Part of a small language model's weights.
Size: 14 layers, width 512, 8 heads of 64 (4 for keys and values), vocabulary 8192, 44.1M parameters.
Each number is 500 + 40 x the weight over its row's rms, rounded and kept within 0 to 999. Layers, rows and columns count from 0. Numbers have three digits each. The size before them is the row's rms in percent of the matrix's.

# layer 10 MLP up, 1344x512, rms 0.0515, rows 606-797, columns 96-127
097:597578418415512560485487516536506488462495421445439543478485444551506533477477468461533479463472
096:453555470473434492459461487500470558551514536460545548593488480458524499496423558525496570500503
102:494523506488450524517501522460476465533543420512465457502456550568530439476477478476431479469555
103:544479454534515518524531457493442500574530537573528443506451464470516465555530471539429460495517
102:491553473536475459544524469479497529477477554539436474530581431571439527525485486470529522496456
099:549511511535476567473449556508442530448493486521464453427519518499540490551513574487485489538505
102:517495516515524516513450493509488497455523482541542454481520514521478443479513524566481493469541
099:611559502447455495487515551501507535541533446505531484551460505521448524521540455545576507509534
099:486544541465526508428457470484543543568446460547490522497538505554416583447512526554538516478532
095:466500573522422529528526550513500501520434481390509470474484443469456482481587514472528474464515
100:556504558487503454560531516537525552512513468522452501467534511579560503495552507519486566543511
103:522550507521410385504435519514554494530431521475498511518508468526428512438504399450492469488465
102:475509462471526489499538491568524487579410503530545532555535522494429471503560472448506451437572
097:526477478511532451470447561473539434526601474555468445505504533491524541437495454534466510508471
102:478511452569476528514481533554484482521490491462513477488474570547514457534492532490526482491465
094:501442478537532474516524457526489455547516485526404524462551505558469465518519479446478503523478
105:492468515520495488456559548525471599530522510501496468527445470541577519484520510548457479508494
100:516496480440511459493552541487477505483468458532487524530449518457491452497490501566564487404531
101:446453442463461560483440500557510495567500486513447434521468488463517504469520467540442469456535
100:535465577556473430557454489418455496474468549536501482443484575440508495435526534427454512451510
101:545430532502500475484473461454519512497425521489560559536450495550534490505491518524456508464502
094:493521503544444486467488524570448537483402563456473478471492496469535538448452500504515497470524
099:496482544523473480451496502486475569516478448420569547499471579483471586471501520508551527493571
104:531499483516409483537499532505480551452457535462457456448452509461571549464465466493503440581556
099:555427564480442612526502483478463485473529507517539542528509538518563533545441503513428519489554
100:507459533519510557517568519440429516506490470484419516468498500492470501497465508472544448481563
108:493417542501460579456505509564467511489557511492431540455512518553544554462515458523546495541409
103:552460523467504499534542469514523412443564510474496514503440379501536494571479537468519512474510
098:504471435533488580467543447497523537465434422530488449454467534482534476508461501485482449511519
100:498523523540507470432555554449506544571467552528541444529516465559538496517430486512471445475537
102:538496473447514502564573513556540505513536580496475526465521490493427552518588452507491431490481
097:464474478524465517563520484508536494449491537555453477539526508455487548512556552548468445481484
102:445582439522484453477549450480457540539498479489537405562498554489508477498486466432479529503513
102:545494473491514528561517507556510557453453519537404556501475560531517445450467449498500440546568
104:455531483521440514500557501497512570527466528557429504452514509559534405549493453499466467590559
098:508476509535543517534557467438411502478449490479528393457514514505470473575476453547491476504513
097:520501476447502440470513502489531485524561467462520517432549479499558508502502552561497564520480
098:440519509504502539556482476483505503494588522498485470558569490502518544425524562485558469466474
097:503459484498478506508464515532503446426452486487483497493500465434473478526473521518483457510532
099:530502495493471535496461529458506468444451478527472540495507503544472564506504475527463529508470
100:494462482526523418458446526570562492513490461477586500501537494542495465497482506462492472431427
103:478571587455523513437493452510541526497547469439555543470485518590535576526514481462473475477513
107:478468505515568508494514491494503457492499557482493456484497506422481439521464535479614476558517
096:534487429530468447548446442439494534529561510519439511420531531496554456530518427514484563475492
102:539479582507483521511549504456521549547538562552456434486543497518564472544455549495450538455471
103:464518441554478532516455471469515497487460490509409464399478447544465504434489541476497476550468
102:492445505530546452366493500484485503504516496454507509529528525526495507456545565468518433463579
099:511464484480492518517475497525444524576536483463532472504500488493463555458481493481486478574443
104:480499608477511502523491493468420569509451477519502513567501538511543487509541519449471510565514
102:523547473514520500515481481533453532492483494473469489450513412545516440514458516478523482526450
103:524451473483577501583579463467531465564531512505483415531468539508500443582525506487543452532511
100:466471511441516530485510534488479468523476519449504550520487520529463419507559517497406515464505
099:476524453450472516483498512486489428468555493484494504492554523525493470484449509461540523528523
100:473505532490577447451507501452523470468514535499537584500460513488458466522437454511536454422553
102:453461529525542488403569481443563504461472560509550564554538523564558482446533544533520537584480
104:472533486435566534571545523451495608508494588482615532549485485500513431550525489518489477491440
093:468467539536491498505547524536543432498504558523395472428482406543472520498505517464479514576484
101:537484452463540499463449434515505449487559551486499511509513526504526551534511529472551570473542
097:480479506499490558548515470387465526567452468497460493504513566533462524571539533486557497483503
100:468495530451459519512498506446507489516467494567521541439543492488495431523525490492488482553547
100:448463557486487447461511517536457506471467565498402506536506457464444444566488479502492444461543
094:466559418484535453441435509508499482472500511507434521521449481552467500485544425473544480466478
101:532489513503408453501414534472568549451533528391471457517540471469460471473506547454521486492525
100:534467465535477532517575511515471532542540544558541560527462521464485504552442498549535455456533
103:527492428507488546533496546556506520510480471541485433440515509539571451447482617527504460482536
099:509513569520525477500508444562456524553421518523483499435477436484492520514544447548527533566473
098:515558460454530509586524543418487469491491565469469512477538477545609480563485506517553461516393
102:424551510538493488549489556523458507520518470504551476501595577538547495426520526468488542489503
099:488489520490432443500502491449455481457565435408471459513528454510417547456515518500472547450560
102:415466462456421549511523435511490601502493493578474496551457547488525513508549423555469540517476
099:473495493526528530536535494467428581571505455410507428530491537582537552573458436449504510485500
093:444440552506456428525516501479486521539412459438460447511472420540474546491461476515536472455482
098:527484514477540537490480538474529543539569549501434543425471551514523513487514513538458528593557
102:472508508526523520448478545483511452456446573441463487555548541523417470477453538466500577490483
104:527433554471534551550405532499445507518482552516512554509495451465565446494461500504502472466517
102:531499540506472552531554515458543495537431448521511538447472508481568543501520566441497544404502
093:482441481498589517504463471535539479515505438426485531473520503594534450570562451487489489496458
096:480513459427500547522429499532509507575486489510539401521542510540456559469518440495556448500546
101:482448437539474460546501501577477470524490556564439492563476570467551446432525570472509531529436
102:498511553523525419544529561602457536431433454520482541425540545502469494436448460471485490509485
095:575474492456435538530576523527493546526485505455480538494504486497496508500551439480492482483486
101:461538457575512504491478554439441532488489438483488513527477524455520539468551425548484534487569
105:516482545539480461540495539503471564507514611519422533539500613515502463448503531495539531567569
103:542561431555489546493467530526547491517464540481558470501483519517514502549542502535516516542496
095:509503570490536478493484469504487505492460448535530501444488489461543529546483519514562536486535
098:576459498551471509454504521484529486440524477538480435515507452556471467536500514531444542520449
095:560503511485461509487495439390486475489471513509535582512548442472500453562497399480547489438527
104:500437531479517499534579523551503509439477496559570514551478506540512424444503509614492529502557
103:432557508549503495531477475506540540525507514452475457580463541580517593526479472477525446440512
099:484513435428538516484500502466548483488480448441527546476451475447514550538475510424532449519466
102:493476517498512471486481519535553465507500472573448544452581523517471395533491508473481516511444
106:477541505487547475528492556467558532478575522511548521488466452512512519454539555438457542491583
100:481455537453519475488572459455472532540563516533539484475470513501483522495549540502486474473494
102:473463542595564463455504475468429549457552531485517492471496477480549440511458492547513554546503
098:494551437553544471498541435520503528485476465470529508482490420596590475480523525511526518565454
102:539453585574507532413478522491506477459529480552473566508468437445462519483473571524522478493546
098:543501470549463476504401480470582510482453467526499491481471437508488552537517526537415534528470
103:454578521518460484524491438514603497462513455515530551548447516529565479499511543525568455494496
103:484519536534431498540482522476537575453502565501518478521503552503488500510469489474545513434477
098:485514497516511456555560482529433506536528545476437560507473446381568570468477533446406510525553
102:506574528431524469551472470482525523540496523467557448457567572570446514519491503563452482475557
098:573461548498585425543508493507524454460534518462509532547454506496498441512444445461574528504499
099:506495540498499439517530474590481492512446512516528501522526485496479469463525482475416555521503
100:520562506450507508552482520578488549524506541551500488531493535506471577466507475514467447517499
102:544495489511455434534538448467552567475480464422561538517497468542533537423512520500486513538537
098:491453520476446454534528537532563461557481493437568504473476462563497456580528513545522494498406
099:574510516514469461459543480492493550482415476509450522506438515407449431545457565527554492478452
100:461524502526456551461565494506489501468426511497539474540558492433438484511482455473491500495544
099:546559436489568528548494502472472479492528525509541487433442465570521513523570512508545535505581
103:538516505485452438530505535490573495492487424413490514526489496473509417466528506446537427523489
097:485508443501518508491521455511450463482439451507498463513555536462499517532476487455440491525385
094:441501516503517472575565484547591480462500549507494416437571504513498465474532564576478495554564
090:503499480518555485421553532471495502492465476532453466526534433523517562539529555536498452522493
104:457453480449512528500438519513495532583457453457494472534510534456415463494492471532539484525476
096:547466556574499567555515512500505528502459579504462499482446560521453486522481441498541451550605
097:538545440583560580536514500561426522487509462519451506505488487502477508513452426470448482521469
093:445491476510541513492542549524530501467466517506551497517448553456511543505541482540520426480506
101:560482462576568520527536537434489494524520553501496553499541530534512499570454525521431594514427
104:535435507456526469493495490463510463509409493441532571470431532473498544542472585527451526582466
099:451455488398570490497531524542558473483420532500531474476537477547471547492419515524505450454551
090:546468539460532468487496527542492433504549501557522447544510571515488486451450471470489461511549
105:525508541514534488492477394497502508492529467512536494459563538500451574530406552541470537501577
099:450547444464525570491469475499524559519450492539494465467482431503469500550493529451464451459499
100:489467445531425557424492503479556439567526547488492482492521473497528556441495489526433440461519
101:418517478474558497490466502419527491489484517511613574542553450503481478507485446477480552531500
096:539490469500480505407499524506536485430487585482492560472536484480487484442455528488494554448488
097:482504495536468557522486520549376460546563469504452518535519543452489551495509502551513602526501
102:436465510496559561498516521464451526493499552476534482545505494569495497509515507473451432450447
105:550450526424474524581512439500458488459484449426464465575543529461566522429487488580480512515496
098:541451461488522484517484514470595529530467476530499533547538505449499473492522447537483463431485
104:529534460498428486480481523524489482493445477461512472455447501534449458502454493498503501523437
099:544560491563502465548518489552538553567508504486390493486469469555488452514493550525481466484455
101:529491480523489459476508472446451550501550503475455488485494486507500506551506454487505565521441
102:484513529472498583524453538487472507477545508543559587494558445471529543475491430459431490502494
099:539470544538539545489472460431568548571537463467481546525514522493428499394450507475559511555546
098:523457473542508479497550533568496528448546482562518558480436511486490504447490507501498556390509
100:498475469576525483484511494533543515498444450478490497439503561504484547534489481508556462566453
103:539483515537589546495509490528522526472550536464437443464400418488511451505497530499513490569537
101:424465530415543531551493466554498443491445501525440541518463484480463535452514462566532526518482
101:521541528527525550560562445524519481443554499563492513466436456486469516617500521535501484509516
104:481558500449507544489496453468449535490463539549469497500523455501516476497484484517458433534463
094:494518519481456514433429553516464559452477506499462450555442464506532528457447502456493501485472
093:491481484527550525490481537462423511494497503499504478545464461504417519479493483491532446517548
103:451483484465480511441496551494511412519478461510503511469511576476537586523503485517523537499526
101:444509570476495548498522433543451528471525467468430427450497504474496435513512489516462442381480
104:520472535469496485545579417452488508515439493503545519489455486494497580522485487492506453570513
103:560444569492455455488564528471457503535544561457522538480464438512488472504498507475500501480519
103:446447495533513548482443455496419500455462536585524492481507485493494468434555485421558499464503
096:549529521555483510498502514478475443457431508488546456480509507445489478468442544513536563536483
102:461532510471438519502476444540462564495498467495473528493535492439459463528477532472490495536499
093:501485472468517492554509555490510472560482498405491445496501482445509483467461503513534560432575
100:458468495477502479488466460444490513429514481480508467505493464455569462538445484524525535517420
101:487450476468524429586523379451506529453485495511502484485544409522538483485412547496495492515476
100:567499516472540522497432516442426562548538502461490539522527457426475424490444475445485429448495
097:530451454503564503490468476527490492493495530554543522480470420461553483487491534471467484529542
106:511505489489534509543499543551530478530505458476514489556509514516504489553512532527443466446470
102:520521535589518518543544524437458493440569509466471450576541476507512448468527548487515492532511
101:546520569493475516513445470552477477463520525482482566586530579442517489437535496489589488482467
105:429433495522480554445466486501540540497469487569547463460460501528513538449523533487498484572470
098:509503451458454498523466508528445426514516515542476508497521506506523478536487516525548543459501
101:479509499431462488457459532532555528563448490486437527559498482520523557477399500534547533502492
096:518448438496477528455474442464468492514453497558480526453516495513518522508531500475453518543506
103:482516585474470561502551546532525514540486558533489488529501478515509543423522497562538471513516
101:453508499533477550453527520513436554497482522467518511486466490467524544546425433525554493489512
104:520557557524575526498469526540407539486490496510469526524461571506574513516527488509429550492491
103:552555525443463411519600506493508553553440549550432489437518506404496476483459557514508487500530
096:473579450558528489499506572508459529487535564545505575478483491526514550427437524527492518505493
100:531516447505571562494498418441507478466495531523518404435510456488478415459471453481518513509488
095:465536541508526520461489474472535579493536550449520481431502453524407505506519478454516430459529
097:544528480512517487456525565490450542532506433573479509479472530452469489477521509452453496464470
098:434516479579530512541523546513491536484512414441488478410489487447447560519478472478511469549551
109:484475468484534478565545448587406531495446455524475498525522520516469449431477492442464519462482
099:503524512436434498489567549456507476490474454544409455526528533449549443516504557547501519514529
095:473482515537473480570545566449558460493439496468481523488531480520589466476488524531427486533499
095:522419536515441475467531543384492485540475538465487458496505478484542419485409518443503530465502
100:483532471447470538496508480505479553490492547515437492552501481536504527536553543417471540400452
102:500443480538512455520431504502489524474535526446486518460483455497455433429492563519528483528415
094:430506469468510482440465537476494492532514474545433467529536491508486549514505439483482481468542
102:503463536524435479585516499461446495542518518454520452508461460467463508502444474484564508479435
102:494452526565511546448492456510508616598515486558441574555473477555537533473520568523513492518530
101:469473477530491521545451428544478432501467432455532575438478510498505554508442512527435513519439
097:495499535480535521459489485473472504554554493541474432529538520520455502434503464479502538557424
102:553409484511474525514563459523510503530440487545485540462553518511585451485536538531475488531553
102:532528418505466497546471432550473456581508518463508588509477467488535468506442514522458504504523
101:460516487551582503535538462460514557490473538527561460458465464453601521512568571555519559502447
097:435511516478517493432499543494507546519512520512566474485504467460541488501465496495469472479513
100:469536530504587482455423414480453543464529502504442520530554513480479503468502491453489479558423
102:466543482494487450531476531544442470533476464509447495559524483413511487535439486542511543496477
098:483482522478520482475435484489470521477496476521489466505419435486474527531544473465549522439511
095:580464482411494506499538535520522514558478492521480541489481478516506460517532527521507466547519
100:460529533468425538515498496504441533576429453515466513475493504540564416506499548449516512521546
100:524529497534499429490510462459517519491531512505561511482508461443496517515530551516445520481529